{"n_layer": 26, "vocab_size": 1024, "norm_eps": 1e-05, "bias": "all", "init_std_down": 0.0, "beta2": 0.99, "seq_len": 1024, "train_tokens": 260800000}
Each number is 128 + 24 x the weight over its row's rms, rounded and kept within 0 to 255. Layers, rows and columns count from 0. Numbers have three digits each. The size before them is the row's rms in percent of the matrix's.

# layer 5 attention value, 128x160, rms 0.234, rows 92-127, columns 80-159
130:141129132194177129103105144090131098114126160145150133114162142146160080126141165093119156077149120100138140124165120122152109140081123160126126105097069083095156144135133151166133105121127147124125121118165136142118135141144078144097092116
107:138105135108151150119149142153104153079099132131115102140106136144119095134129168121120129115115174160121143113158134148139100118137129152112118170094124080140139119154165111097106179111109181158132117125134124147152103122120161184184115136
111:096161109115149131148164128142097142142091101090129118129149130123115125109151124103123134125110099112171097171061134138124099130154125117194121129088121085102142156145120151138152091125140136142117118145152112185143107106127117162104118126
109:149138131107121108124121138112111132165106149094120117157116131114145142110171134162101176070101128133124118088127113148111097130107160128122156111136111168125132148130180150128119156097116156096083133164157118097102119149175178134151109082
126:104139116137164087137145172102090133169078082139088136143141118113149151124153109103141151137124147096156112122133121116135147134144163134109165128154092160104096094148091117150150140123122091136143157162116097143081122149109105142078085139
106:138088123117151092153147157139098142125141119135105116114161135123113107118164157090102137123114142118130150139126097108161145143139158124129098104162137121118166128140138141156137117150130154115135217115127117163116122088103135106150139131
107:196114133126132126118133091146157154126169125106079090129161149126114133106130142136076109127136165142120091129158148122115108160115138110167141141151123152140126149142126126144100148151135151128108104142133131054141157134134130122156143126
108:127123152129070138167134091103124079128161096114090159155153166171099089137122133141189151106133088126085135094153120153136141123140120131179139123113112130124150137175130187123114144125161079205118120143128109132145147118148142148097162118
108:145134149150155152096153136150136144126114104149100133130122098160148156118137149078119115111153103127151166122102110119134138143116144161122113120146096140130143184101123121133118142124124122118099148077070120104125151144106108117130106116
102:093129134142145105128112133132151143080156102124137139118108145164085087118148105137152105139128128147129118115099158138141127138124096149193145112137159110112177151129156118159108133134134115155101103123166115138162142120187079106135112140
110:140138144132126176091166113167167129136156128092162145174146094143107118142078126128133132110148137124136118137154104157086152076145118124161103122167100110150129128097119144131078108115130101171095161092136129123137173117156141127116129151
117:161104108084106137099122103131092164140106114173116139127095128132119127110122157139124160113154108134125117128116150114154119135095127138121164138141113137139113116156128123159135098129148135087117140129169122056116108129112123121132101076
108:125143134107181131091109143147125140117125124168180108105126137127105177118118131125142113151103120167146118129165108141094138130158136131154167141105129103118130108118153173148068155131123147143149081116097129180122174110128078156085144115
106:129123118098115122121098099162159161125115137146097130158101148111144116115108155110087102101112138095121126112177104105100121126143132135118167126139129132124087178088141105096141167094115150108131118141122087103124138120139162144108144154
111:149138151087130126179167093122097152141127100135139109132139090148099126145149145127117131128127141163138103098059096143113145170093110120132181150113151120112116092136160119084077134162133159110115155145107140168155122059139150118084171117
106:109140147111062139081175122098137125120126139164114127151095103142109146120126110095126151148138164109139092115145163131107133152112142137110134158174137119168151144141132117121101112117130130138140126141115152104162134095124132118143139134
103:134093142099187124126159134124116129129157140089074128143173179151147086132089162142143141120193121176116156173141129101161147135126077124110132129149131109166141108163114070120121122162145093121124150120137132127101110117131117084115114122
110:108112116111148119094125160110130143128131103156108137121131119110102161162132145095130127127118161131073104148163125158116121082123122135122107139163123118115132080090149124116091127140112072118121147161147140133120112117151117153115105136
112:108143123084149115151118067115128140138133144187181089108154151154115110149075140089119153136164171128116103171138141106149117146142110125119114106094153129126130126151129152099152111161132133142163139176190107131166118119136100197121123120
105:151123133122168163109153116189087140157130153127138095164123129149151133103116105145151131158168148172155086150104154098140122125170111096133163127107142110155085113127139134127120122148147107098112100149119155147120135141152107121072154074
107:145105118145148123118086143102123108139099106114132152104151123107099101116106138127149133132150107096113125133139128092117138121102181120124157127142112097140102123134093136148143144146139114116154117179156133139100178135148086115084145091
104:182102110135157068092091107147103155147140114145114094129170097160115111119131143103105111139130165148109111102136122147138077120142145126148102123113116123109087122133110159119115151130148177108085132132119101126138128112125133124123102105
102:154102107160121074105130153101112151140127125130117119140165153150135113102111129120167105176188149104161161111137104081126176131129111103158095146127123143143188145105110114089108089132163106160135135101117097130102150149178125114119126122
104:128086167151139097105082142159112102133110104078087178119166133131131128141156173131119119092084130149085155128114142114150123167133190115104104146109112135115106133144117135185184159130134127170114108140131146135150128107139121104127155130
121:130096130157101150175087134134128151103144118136160122126153159116119124148187127129118147155123144141077105106137124099140138115083102127138149106091122113107146112096141150134129130146132127117136082141121132109092126122137096132122146139
109:152137138132163160125118165174152090118139098084150127167179090151098127093168137118116167115167132154159140123081158146141100117174117141119145115126127122122127119108198142118134120145152140115088147154133122122116185126140120124106131104
096:144128151133131136106162175164040143101155146127144157192122162156144111137159152119111151146099153092159108103148135158142077083127148104135150112086143130162160095110157139167117114111173158138087136089136115147111103107118127175137135128
119:125132174121101121103104096112126151162109098097138145115181125094111145151161128114101096152150129112140158140109063137153181143124137120108116107150148096117105167139118159134152124144103117148142127104152132100174073134106175133157152163
114:125108111143132115159145052142129064132130146124088148041098086155110098157085084104170098102111120162126169133136120162133090113140152143085114127141150128162173103092108093100139134129119099147152131134120122117156134142091166118151122137
089:116134073158144078168148124150131141116133134130140116134168164095156103179135115160130156137088090123136151095115125119116110141117135089104089115130167149124175126134127157121184139111130170124176139108145083152080157139165124161132099133
112:153160091090190127112150106133137120118129092120115110128148116132119131118115146142139096117108131168113129142119118120151123114138170128114131095150116159131144117100135128117146164109115124135174105137164076151127175169142139146167120103
103:128129126158172101157152144101094150117174100115100094173137162123188103115129146151182112118105126126152146119161146131136121131132100122179124127099101138100160137111113128107113145154121112130096100135125092156109117122123131144118144138
114:098137125135103130138112108134126112121130089119115119136114096148160115120151098125154153078099102102139149108125142148168080114142132115125121155124112133150167100114130127134133137082094110145144154122130068126107135078098107162147098117
108:149135145151133130134090131101128088110097144140136110099129138134164100116164133138112125155136134164137144100141157115152133152101116135078166137140112096127138158095128094135111141150137163118124156133097134163099101151080121106125144117
117:121114058142133130171170115164120138116095135109111123137153127100183155168100126116152143135108121134105148156106126096094160120139133097090104127148113202131147106066123099123122110122125069120115165131115127127112119122152146133102115131
114:104133158086154086147108117120104092104107139169085075143163143132162106114145160144131129107164135116076085124110155109136106114133154132177098137145149156101141121151127125084130145106121140098083093108109169157171116148146167158143145124
# layer 5 attention output (transposed), 128x160, rms 0.224, rows 92-127, columns 80-159
140:158133134104121124104156134170150159100134102131130129111097098114134168108115065124130115154093124166097080158096130103115137141152136091139105144130124129110087101139127118125127108138110104117109135132118114114113147115138194100148174135
105:128179103151090125128114126109151079147168118155129110120168137105125167102147073155133107139112070099125130121096144133130114116125144115100150081152113180140120177134100132158118123145139061116098154134129163139116147149124077133121110100
123:147091148127132119115081135128166152124165157142129130104100129136136147101103106148135157136135141116111128108207126110113168108095126145110134133141116137117121149106132106114110131148114115111097165134113119105119141142082171123126108152
103:103151120144071108119149094122155125087149132157140141089140142124122140185086132123109091149153150168161141156147160094147163142165114108126136107145136103116090127151056133116120111152152110131139156136103144169150155156110088142095148139
127:142106142117098150178137101162163126133149197114160146114110102151119081121123154139118142131138160140117123110131133130100127132113108126147091123126149078124147148115140127137110127092148138071118126095148137106159140109139146119150168131
106:114120118097088151137110150126138106161140116130099099119115152114132140095090066139137142135130121113135102106150102178141138117124110136110160155082106139130093136126101093124108131116144129125119048125144143123144146173150094125095127106
112:109179129125079144099168123093112108131106135166170125117123133120171113182156113133161078110133089130118140131086166143140138136161128112096144096173139109134130093134120142135140108121136106141139113173099152166083128138142103145114113174
109:146138155106185080086166134117128192155087145159162120078142139111160165141163127112110148155139148124143107128111144104071119113125116132097135112126138130137148167036159089141140100095095144081124161122111159129097116149095118132145104109
121:138136128158141125160122109131104138127131124131161098108133127119117154159132141160130119148102127120112129169149164124135103138107108108165132124121154102142081085156140157119153119134142126179110109150145129152127123115127167095151183151
106:142151096114121132102169132118110147174108156137165104134135116092145142122114118106125158100104102097092152142174122108094127112094141108095121120115110141118125139109158118095160133129130132145159146150066144125093117171062158111155122145
113:129111126118142070143142140097058128128088114137126127084116164142163110136140123122136122099124148134114130161107140136166129152111133123107155131101149130117133121133142162095164134111123125100186092133099116113089092117126145156140158105
126:099169149168137150148135137122164120105148127107161142119134100121132145143122143147099109134099163141140172105155155102107117132148115109167077108171129110124150104124131132122098125143142108155084128140137100179158163150093149134114149176
107:147118125148123116164127108122130134131129145139111152133133100135147088103143149149150129093125108117100161153103141152152127075120137147100101140167091136123154150139119122127155139130101089136152143139113116077087099116141187156177140151
107:131112129149122098141145129106096072106107130114129102135140174107119144154127101133142129117141118156143149120082155151168129103138136143145093094166127126147138084141107152148103125128120085168121166119124178166149123136116078131154135089
114:084128107159136116108072140145160099144164135123116152122102147149155116116084106173115139099132084133108166129194125103097130060162155119119098120164102129149162161130109115160153109086154113124112109133153114134079129178098094144150104153
111:161125096197135107166099161150133112121141083111150154141137109102136121148077154192133138107128090156108138146120112110119126113124129113146104104121153116126132082120137134138118131155112115130155149099124086158091104131099134124107135121
106:142156136147140146151149113153124128141079176164153132112088108141098118125171085105160152141117131084125093088099125161095116126140130109189151118101098139095144151112162143161140129069107152110111122144153143103121143140120137129172142128
116:160165104115077143163149136107119101122139145136155121122119115123146088081137130129128120119123148137150136106115141126152135180137111133112158172100132135141113156145109133141154141140154172113176081083136100110112121140098155138154145133
124:163131136141145110121149192142156112085130114099089145150123092108127127105161085152109126109103113134117135085120109155126149121109134147141110150133088107149168135111133123180084143152089087119105145094092167126101177128145171126163137107
108:098134137171146119155094112129162144099121118118125195104084112114095086165102129107112125093128129119093173111145107166103163116132161089124120117145095114109192138155145120160105098106103128141140134146154105099099094109109130133157125162
111:088121130072132151105163122135123163123094137136103099155105113149160144109170127129116122130124170150119118095088120132109138094152088128143065132145158146096146102099141140096125097103140134132114114137136119094153109130123157167148128178
102:082176143129074141136170103102152124111131131141140139078113147089138136131117098125100103096105100132092143117095163102112177138147127108096130091169129114122169103133114114137114099120121084154143126165112158130094148149138100125124140126
112:118133158120101165168168144151149117106112162148125126120118137117134104141153146121133162108119128098091075145086118125112104121133142173154157139134114104112125104119184145149168155144110141134138127160165147111107117119097142115146126119
104:101162106096114156117164058097137173148127145164145070118120115125109168148140139113135123165144131123169126111138172120105131111137085134158163098127163143124109128086114110102122113107130142118132121130111126126121125151139118143145085129
135:113182118095132143073156151117157099135144109136088120129125145139157115094101100067103125096137160145139167139125094141107116122144152149086114177138117148158120101161120110111124104158130151127133092137122137147163133140137157112117089154
115:095122104113117113118134110097120139149114127121121105092105148107128139152097107119098106092111134116106165133149083134104135132106109125112112151111175154123146128140123138116152120109104162186154083136123167115139103142122122095149148131
094:123145112141113128160128118109213144169134097137138162092135116090124138111109153104120117120127105179101117181093126106108141168162118158115123125163121101114102132150138102117157112116096093126155087182157141120108136184135133120120143115
125:125142099145108119145133131096108091122167142130105120122092123182133128143096162145151121110124147133125114129162166115117083114161131177148137141100123150163152089125121096122110115120142145089109125151125110166107195133160108141111078088
121:111104149111132136119105157121121182183103115132119103183166100115129161159186137176120138175148107088113086126109102100117137160113103117145116131122133149093107186139140147133126096143135162099134139098128173151135120119139079155122119110
097:118103200101118140130113139130162127122129163125096152152117124130112141094106124090123120146180133163133057142122147165163163108152144144153114119149122072132099122132118082127107122122121094131107130154110177119151121125165121101087144140
119:092097141120057152127133141108097114131116157111122117145124138099126120134169083120153113123128124090118136127116137136130154119086094111120141133136129110120129138169098155112106128165149122118104149142096176091138098104132115120096141164
110:137166167107113122076146100145162145132105139148136144096124167143103133128141098079125154155115118114111095139111137118087128102143155132072153104137108133115118144117147113155141115086158138104123183138146161085142125146110098095132090102
126:143152143123114138127169165122175130148127138124161122129170138112091171133104154108091157145134153159139122182108116050114112145071115124156113115143153121115101135164114137101100128189115103102115124105105169124186134139122148088104152113
114:113132093153132136105161125179119146130158108113118139162113145125095142147078120108137158121120104125123141167112068130129112112128145112155116122096141171121119087191147163108145129114108143164136120116125132135151138118166111107137128102
120:129119197115142148154098132109137113126142161122127166122120123164100089119164181133119136161138157113161107131158147172162108145118118166166141152126109060146112151142141140143141125146170166110129084108152096110134123122121131121120129167
114:158149101127102121087146119125132161108150101105135143103081129124065149170121112105110121169097106126176128109145104185150167146118121109058166114067105092151126154106116136156127132128140104138132139158120122105079127142113080090104094119
# layer 5 MLP up, 640x160, rms 0.198, rows 0-50, columns 80-159
109:108081136151134131130138176128162156133121104145089096123100112094157123127128108147126100100179127178109092160121149136142150101151152156165125101155117119151068094118138099122116100120087135163144117133135118126108101108125130117112133117
109:163134129136135159136132089139125170100143108117152162129138159136154118137148127123148153120132115110152114159148099074118114115151149091126155148137126148164131130089119115150170172096151085131152107165130135149133125133205140102151130089
098:140112179119136134173171118156107108097098107077130062133140139149146140109117129113125117168159116129160158084096127155135115124123128160178117151101161159129120114107157139114123127168091149156154139122088150107151100141144177153151144126
093:119151132073156115125121145132118137129117168120148137117107113115143125147131146154140144149110141114112151128116125081145152139145130084088121086134135133129151120091144112157110128122119116133112152169138090151127153116148150175089109153
088:105135111160147150089132100152101121111124171099089111135101115122145136097121129094111135152126112153142140148134131129153138116136134121146145123088140142126111129132170122119168131101141148160122158177121076170138134086157177131131124145
099:139123125147099115143183106110034120143089133128170134135151139136099102132153122101096153141124129117169149094132121167128109141102174089125122098070113158145165157106132116152143149126136093127160150145159098078122128090124110101119130163
105:116141090134134123136117184129138114098187099117080159132135183173153175112090162110125139111109141144085169113124167097109098138178153119172133104131075138138109154129110136133088100163138121109124141110133109092147146151143122135121136128
098:133118157118124119135172101143073151155141111107148140138137081058153143126065102106114153125125129162117169096162140080136114095132133124130166142123162148181150153180117136087132146131138138113116138149096136101091119148132155134100185146
083:154109124182092100163130161150141110099170115145125134108155137051114113152099131140141083125130122148125143138127162149135133147180127096130127132127138106122139080182124130192084133125104113151148128161107148162157141110127148124138174135
113:130161165128082157156135120126123117110127145142133120128131127109136120133107117147096139095141120152123109123127153094125166140149148142133107119162181080127073130152093101153112055153129126117120120121145129128104119140103135137133158121
101:127146129129115130125117127154142121105082111122125131104153112116139093129136139141094129091155130121167122113086125096136119173119110123134131133071134132099120068125153165122122157125133177141164123102121125092132137164093162123146126153
105:109139089091064140123155154156113117164111147121109133143144142089109155172142075142148173115130075149102118123142092115149086117159154126118147114127069145111154137159129131131123112184132138118138111144102138139114119149097153083082090209
114:078101094148134155117156075153106125161139113154145117137138143111146113077145147132165113137147086132153149128125096112119117118106107121104133095123128136124116110153118106145195134111131096149104125161136133075115117113179182126144107132
104:105099134144142094188078108155143163153111072098128106100149107128186073124152164147121144079156165130103137130143113144119153132088118107100145127111138136095146079164133102127158147155102135180148109136105120132115088156112162098126171114
101:123147146103083125118123153128076136091125164116152123149135142133153146129126128172153113151138187145119179107126167124143083130130143098145096127143130155138175141153123155124126140157087149122132099100089120128083100109127092125136142133
107:169113071121107186100147124106138141124129124121111134159094138117114150090137099143120094119123130105152188148107085152121116142132115127125139164098179161132073159148149120102124159116105139155102062145117127124128116129107153135154122134
106:076112134123163094094106123121112102123097128139109141139150124133171136096164090132106070108118124129126176147134145183122097159060158080111170143135130106124164127114110125118157146155113132132137091132174141139158137127161150123114091106
088:135116135082154122161126141157095192128095122128130138105137157172153118117157153189120163152171143125122136142086141116119118110101137153096144145110132126109148147105127137151124103149097140092141143120109085073155122112154143140096165088
101:116091122139129084142118093138121100143156103119093134152170165166132133118117162123177146089141115087104139103118135100146116114154126154158114138137128136097126128115141121142091126094105100118179161137151164142133127123132136163148133140
095:136117104116142122112088126146109130104075120089161137125153166108113139161133122140148114133057114108127159152128142126148134133098148144082128120111145141162135178090148093111113157112148142104098108114123109124118102152107150130140118104
105:107122125135160114106143127149174123090132116149115163104109145116105130105119103165135135154184104141120162117117127098128145124130096076104138129118117160132140144139143139144181094134112172156155087105177159151133130165160118165190101110
112:114133094119108121123099144142072145126096059131148122156168138109163135126123139124117151105127113157150145098156127150120105174149131112136146127120071164136160169098145114154119129126096142140160140123162087117130134127145065134095094122
094:119171167138093131144150091133067085127081138084111128165155165137113152119138146101157136130159143124108137091140147127155083110084119124131132101129115148143140130140109107120098145140106125097139157106066135116090134130093118124138168141
109:141137151092113140121146089167144159114141123123159159112115156080115138154133096110143130090178155145104133099129128119113087090145113153151132134127129131157185106126122109143131096103057140130120146121138107070141148180121139155138167118
089:190105112104154098116149136109124114144095139166121130144158143126087126172115116117138156141120132065163102138114124086170139114106143148147129141099152128134138106097134112166116147094079093144133149122087160076146106090143127103124132129
094:106090157149167163090107132104113104127124133119099123121130123136125100118097146114108144101177135111164136130132152136106108100144116086132118124153123100129120103154117118154126111101177132157166117104171166117111156122135121116136125132
107:129129162125098114114127178137113120137113139107144157139121112106097132099156137116127128119150120135108119103131110170143099135123131119107128112079094127142131179113151131154120171115105091121094114128114119131155126149133161168152117124
112:122108139117068149117135094170144150115147106121117090094117117094139146145114142060136124135145140081164155143099155130120121154100145152131147174125127089085153142127119118106120089121157118139117108102147161130138119118147138108161136109
102:176106094120093107130169119119123146141152085161099106099105139091113128154075091149123132140118115107164100162123148077134152171132118109167123133125158139102113130166104112123116122168114118082127130143103127130107115138116155147176129121
104:130124141119150124158094165100171139172115115115088206136183122090114107123165113162148103118144148122142106121152114113130134130120139131129127180147117089099138147133141123141158139122088180077143100123128123118126136105098114120131096139
093:149109118151083173138135109137170121165192138137150142145175114102131115104115084167130156158153113104142102102152134134152125097139109122113140151145082167126131119128097159128134146172113141149078125103118091108114142155132128146157145139
092:128126150040095112124161107144098130092129164109144139111130103125141075129100164110134118154111118159082114137103143131110143089111127152120111170141106127121158124155131120131116124126103165105098147155144115148126104109102196086151152129
093:130069117117140146130118157090150114124133129125121123118140128081160134125142181112126128131162112123129132114118124087089124121160113188148147143152144171158117106094144095080136089116108138175120155136122142149100121135119146095094104104
114:108088141141136122151118148144149120114125106135137125145099143103129127162098154094136159144151133132084074079106145103107141154141097107146150063123142142114125168136110131130135125152154107100115140087088095142142110170160112149104185118
111:150105092121102120088150139162158113110153188148152147102141124131126141122087132134132141129156131159123109109124141108113113119064133154145140107134133172137157169107146124139098148121135124175121172131131138169135157090098134148156111121
108:140117141147101155159122175113131102090123132148147119092148096070153125116120126143151127115170112068144096117140108102130138152094138119124177157101113173105156116104157118132101150097135144173163115156141099104140118161109169103160185125
097:134187166112141122124057139076140121144129092171121116112148111132166109098176144143146087134119144132120134148122129160161112130123147102122147123137101137155150125144107131135137161165098149114142078168133118098137143091116127187133089133
075:138160080161153100151146114128101157160147129174151137125083149136135151122164151146108094113125106163142095125093112110119122146142119135117165170117148148113122147109104185169123107157137141123138125126136106101177126155157109118070110162
081:123092141121116140133101124076093123168113132166123094156107141131160123123095123133123148114156140107151110136121143123139093170140132138139102141126067170164158137092061132141115150102097202146081119149091126178121125108090105127149106149
101:143104150092100117115135119130144146145125147156091088121130133124142128111092105159101183142113152132102163114110151118085145112126130152105126168171158142135144156063164130093134104109122150116098092154143157111104116132125147126143110132
116:138123098131115159149115148129130151132147140124106102138122106101110140081112104117134119144121115123101136152122163124128132123118142095172101084167148138116114125108157102140124134144120151180134096152113117128119092081202169102098180156
103:144101124088117088122102119136152131155111162149143093142140092164135162104137115141161156133150148076122141119117122135114122109073110142129114083134116143125181137085117134133116142136083129126141139108076140144181129117125163138145121128
102:105128088134152130153133138109111137109130106102136095132127124146118094173131196126110118138138096083122160118154128123133129132134122141116137134168135113113113109159161132130149105164105138099156128151157122129135074098148164165118075145
109:048081123161141155142087095143137124143153124117123158149124138110079131153129090131146106093158109153105126151099134101173135120142127082108112107129151112138085092089118163139103136146091119122158122140117119101150124161122151145136182115
107:124157195108150108136129131140130126148172139105117116111129161105131154133165121107146114156130124132104140093113145117105086098110152115158096135150107121115158128114099174127181132154120095135101107114093139110171150135105102141159137123
111:100178126113126105137147130137124074147140143128123153145123170134083112128140115152081103121165144142132130099108109128139128130100135137150145095154106150134143156141146143110172151116129139107133098121115143127121108199095112117111077120
100:143124118135106097194125134125141114129127117098123123134139140115126135143136091118128129135146108112084102125094128088139141119155160129167099112155108115110137116115142089127147089116114102112098164134159137178126127110097121141111138092
084:163140101195138112153115143126158166115145150136108177131173104107140125137114134123111130124134130085108135114127169121170137127144147111112088186105128119113115121153132152148145145121123107093153146127122119122128133084129176125126151123
107:121177133121127184129157094109158115088142188142154159116125143103128151167131121093129174129136119163104138103095149107112140130138116097137118135140118114091111150156138093138117136100127113132125171163132105125136109138180103093116099103
107:111122106128122149150167102139169112186162082109159149122123141124130140149136086117136135117171151152101163094158122111114155132133152132157138165118083131179147119142100097133108114126149121157158099115156121177122138165097083084139196134
099:133178114112147123136123137143106151113126120154083099101121143139112069112095142098105153184135181130175146100129132187172101108110141147114114165158102151121136139121134132135140141119121116080142133161115098104115098099116135152116137150
# layer 5 MLP down (transposed), 640x160, rms 0.184, rows 0-49, columns 80-159
113:099140126101121139091168111121133122110140103150111117119105159164165109172115113126073124167148108125133137148169147131169149112138161107098150115114138120135116142121117086094101097158119161131117150104141095141124153136096113146151152145
115:118142161112138108157118080142129143088145116122117164108134147141134099115116119112110143119179173096092118128163093146088104116130118128128097122129114167173112118115128141108088131112113166140158112101165106154112149139122103137165128113
101:121133116118104129138111126095098103102125153155130135151102111135130138157156150064120111051136119129153095149133109124160148136160127116122104149168114141132137133052160135109140150111166143160133091060146078132107084113098134134142185116
092:145134121134101108146118136150120125133127211087128170170135144153177118160072117165130155138154120151112100129106134115138105096165185135149125142118114145156132132163104169128108166141178136160108108128145113118116121099094146149141116094
087:136153141139138105123149097141112137128113132150136147120110112112149109149138102161113130155110093139084096127119117117051144130114111128147123087128135162120170051145146125119138117107138142137106131113128106160174117108095145144108123110
100:106112103138141139164137130141099145130152148139145139115081143184153102147129072161106147107132087114107083159120113142077144105099151104126168135135109097084100078171092096110114163107116121163106121119123117123145166089154124115152140111
110:155141086062129094165122157111123195155102130105134134125139152163128186124152131144098120152144135121100161153154146124099098107093150091134105175170115123123106110150155098162116156116120120138133117121152127153111153085138160118107094118
100:083136153134135095157141108129153150127134085097139115119174145133152115142176174123113147094110142105140175132152142130114126121126158131126134178127143103165119130071102133106106129101185180148138130081130139158127131130102079137114153181
088:124108113111156123121148114113115113114084155170114124114156140130068100135122099172146132160128155114114089083137162154101123091127116125169151136151139152127125126109091112122127078105154121127131072116106140136145141134092154121098131179
106:094102128123141073130142160128148147129154109149138140102173123116091101084125176100103093102081150127132155104088102155107076118126103097117101121158102138125169126117088150131125136179093152152124172158131162143125141137112142118100123096
106:098122129130139105142137158095115154100103109150084072131137160109134105127176125136132099078129140101167137095109115153146115134154155152156141146095122090156110073115157129138168156161150121111110139118191120122113100116124133121148116105
106:155137131177146152136129159124122108134137150150158181113158164129175113108156119127117140112115155125108133166178181109119094152135096130162169155149095117174104136139127102059088146116137152167140153070119121121159129159105128134105132113
118:117118101154110106158122123140139129114127136136098149142148101129143081122079132139124151142153134114087136156160157118118097064079128134138096155111119158101134125112140174154096132125115132118103129129122085084188133119140090089180119158
099:175121104109143131117079098111130186147144184121141149119149163149180110128090108169126137151099125114132147148131109104178179160173133133117128092163096156172099087097104113096121107151136114138169161140090102178131138130144149120135127121
092:146101126154117126107102191062139115189177135158095153136144130156104106145104119111132151104103157134136087158142163109118150149166160138152145124111144149120135119132148134150084163128146126143135146158142119120137090150116116120128134115
097:098156147140158121134109071162153136164106105102116173126155104159115145136115153087142134118133126145142169124149179118136142124087122130113151104131114113072164137149146123124177099176105127111100122124153138104161130149137126148138147103
108:125127124103141126131084095135148168141155127096114171099081107120110141126115170138167127111138167112149119125093113162156160130073126117130092137124152132149170146123125151129137123129105129129122152161135132108118135134112134118144160139
089:149147129114117132160156143129146125099112129180113096132115093121148091116127135108136119110159138116149111114075112139102135166105109169088131130135143079124131096067169130134152148137108114137125146132109130136126076133114109126135092073
105:132121103112130141140136114134163137163156100156109132114152143113161129108122102092159131116119122158147163138093110148123109135131131143137096126149141113104077136127150091174122094139171150096102114122131172105147117158128201146148137166
104:173123084148134137141122150142128168110172091147137126099083145109103139118110105139085123154131168127151182139112155131118141113113076143113160170111123136109152125142101142172144089117142112129112158117067128081107106096151140113109146113
108:134140106147147087148128109152116129152110076102137168098137136162104124137146108131174171147114146117147126130163130116123127124113138109131135160079114110146131186125122130116107153143146118123129090130126172111124153107123104139175106093
106:117145155129137115142140124143118153119126160129130155142078117152113149109094107116090150128113093129132131179141145088159174135125118164104148154145120136087092115117104176107112165108114118115130108084115106176149174082106096124119140073
097:141165141094080111097113130165123111086149103141124111191148127114093160096151141165135104147132148113138136098105113171153143168125166163105090133121112111144165126141133148137151139150133130118151097119142133103133144181113154115151111100
102:120114152129140143176099140117051127114113118144075129105086142162099118139128094165147139126161121124087129151175123197137111140152117138124147130118142161129087169108057108117136156109142121135132108170124135143111111150143090135130124116
089:111098149101162123089098161105119093123102133124161115172142156135112075144129152137125180145074139129107164113116135137095120185100137125141125160130154134113131130136118113107077108133103090143122078142089153099152143124147072133128132173
093:165157127128103140155119156128109114116117138103138135167087179124146172129120142133078149158108135159085117164194137132113134150131121120111112137108116141154072133131121120088139171151087158093108131157128119158147144080128110133152123164
110:085126121117100143108111100111093141135072103119148167138118121140120095110159118145145105149061094135103118110158099131146094128113128101080098130085110079162151127149138135130136148105146131115097164125172110125140102098151145161137149096
103:101152104154106131098136165137112151187132135147129144172095126124105114104156065202128123131091120134111093131116120090150174089170115068131115124134126155137107097147132158153132166129140124113127145171110136118185145106139082111079121128
115:133107125152142126146119152146113084081114137116105134144112133126131106103158151117134125135067104131117142112139092164119117093159150155091140145141158110128149101121182103137103170111169141183119105091156127137140098132102118159114132144
112:090109086143125130078147111149156105080091088150145098131099139131137143152105131137135143098192129149132153109111125182105118152143109106117126142143140166144099137132099166122164133150129117170121125128134115110153127105132135152179143135
085:118119164091141112140104169134092179103145122130104134116080109105122138132127157093139136095130131132119090142104129173140149149109112158120115103130169102079155176135151136079149137115118127119156140135131183114134146109086096115129103116
087:141175135105123128073095122138135148121133128118128123112152101151126118163112137118144106143139141112167146119138134111121111135154165109158130109112140134139117117108145119131126130120107198096097155136114126137173148128108147151135112101
095:146120115145100135119077138162152147137124109162105107095122095152137159157154141133126092142104191138135154152149150157128119141161121119189131144124143110114135147138097145176118151143103123132080152151103141137164156147102133136144108119
106:157110147131122116143137117098132163179133167145162088089121081114105128131150156140134195145065142121146131159107157138114137108060101117163073097146143128111142126148144161122132150140131150105123152118157113123174164145118116120125143130
108:177136119139126135154140157110154134090128087132143158145108077140113148103103094119157122141135146122130165107108174139129163189119089138103152124143153077109157108181176128154114119106188113140156127109122100142108149112115116152104127153
102:142086104112149153082096139115119093156138092117124126155180131124098124186108153144107127137088148074116147120101148118140114081153138150139135161120150133135094143112147129142152125125133097127131109084159152109099104095149161114130133067
098:080106137134148144113149081136153135135138174135124163130113159132124102145102174080127081100105143119126118140111143149128129132118127133052148169131104162125116111115102133175155094124172152100135121162151138109102126186151171161140115120
070:138081095124135128161126124149077123138141126119136109122172123118172097117127124147133123113173089182132110093158144119130145143086118132171143121129183099140160135147160186151129162132088149131147135137140117129110092201116126135142173173
067:116097118130126139137126121101149129132132149164125157143113138142136107139088141117111154079153110126154134136121129116137126131110128100151139102120119149165161165109109096155094156138069164122113124155094150183119134128092130132114146147
097:161141138132201089123112172130111102149105128149146064086147123119106093112093138144090105126118098104188095132140126135131112146134102145108133150089118149153119162118094131129136120133132141118096162166106139104117182152103086130105098074
122:132173148135166154138153150159146083108117120147130147143125144147153153129136172148132101101138146160107162159086170103158093156151112142113069130100121085119123127106100161196158123131138116138114121106120114138109092101145112129128150142
109:092098114083148129095121114116108124112138097145121131133130164113117103149135179116164139119074137186101143120101093155127103117109107171096134153150141156062123123111116134111104148123137129137130153091108107127091146121139162131190107146
108:118116139146167138123151125131127104119143091085101128128107097153108062145123129141143153119113092105137110104158103156137151141144119113132125120141086123130112131136156146156142125121109156092122155141152114142124181140135185165127079128
112:100078154126159109144098131111120126162143136154166141127159158149099111143127134145088118158125126112119112132177158119111081097124100139122133168122145166119083136136154120162099124090122139139099086158098105091118152118133110114115132091
101:112111100133131197072184134117118135123090107136135085143141132165127146154087112151131144133065137089113146132147166131126162097133148108108094130116104152108122145128130112138114096090129153128106182129117144170131103124155111128176140124
112:121146109161143125111132124119138108148069092115134118131115130145156126095122101121137125118158103143140166119114156106126133135142149137118105154149107150162126114123112127120145133128144125128081144160100138091100135167082144148146114100
108:114104127124137137102133139123148074087169103139110129169172167104122133110108203113167070139135129130100171110141125106118101145123144141161159140122140150153108124143111162133151102119143125159109103108154101104095115170178142095165120160
085:126121108110119079151080118141136142154105167178107191125123136153127157157170100127140102093094113121100148132107160137115136120127114148120137105076132141086166158108103122100101119126112155095102123130132122145158108152101084119139106105
106:125093111161167131132127127060134149127174109126128123098120148104091147168137169125120141096135140152138122135124152098135073130133136114115131142112124109154115157129153127144101107117130091148125155103174160093113124146172111095144150144
114:123115129161129174123142095113158109130165145132145142131086105090089137115112144140085075125122093113105079150124142139145130139134110125103117094167129122143102088114129129162152148153156152128101154113148151152123121097171134131122126128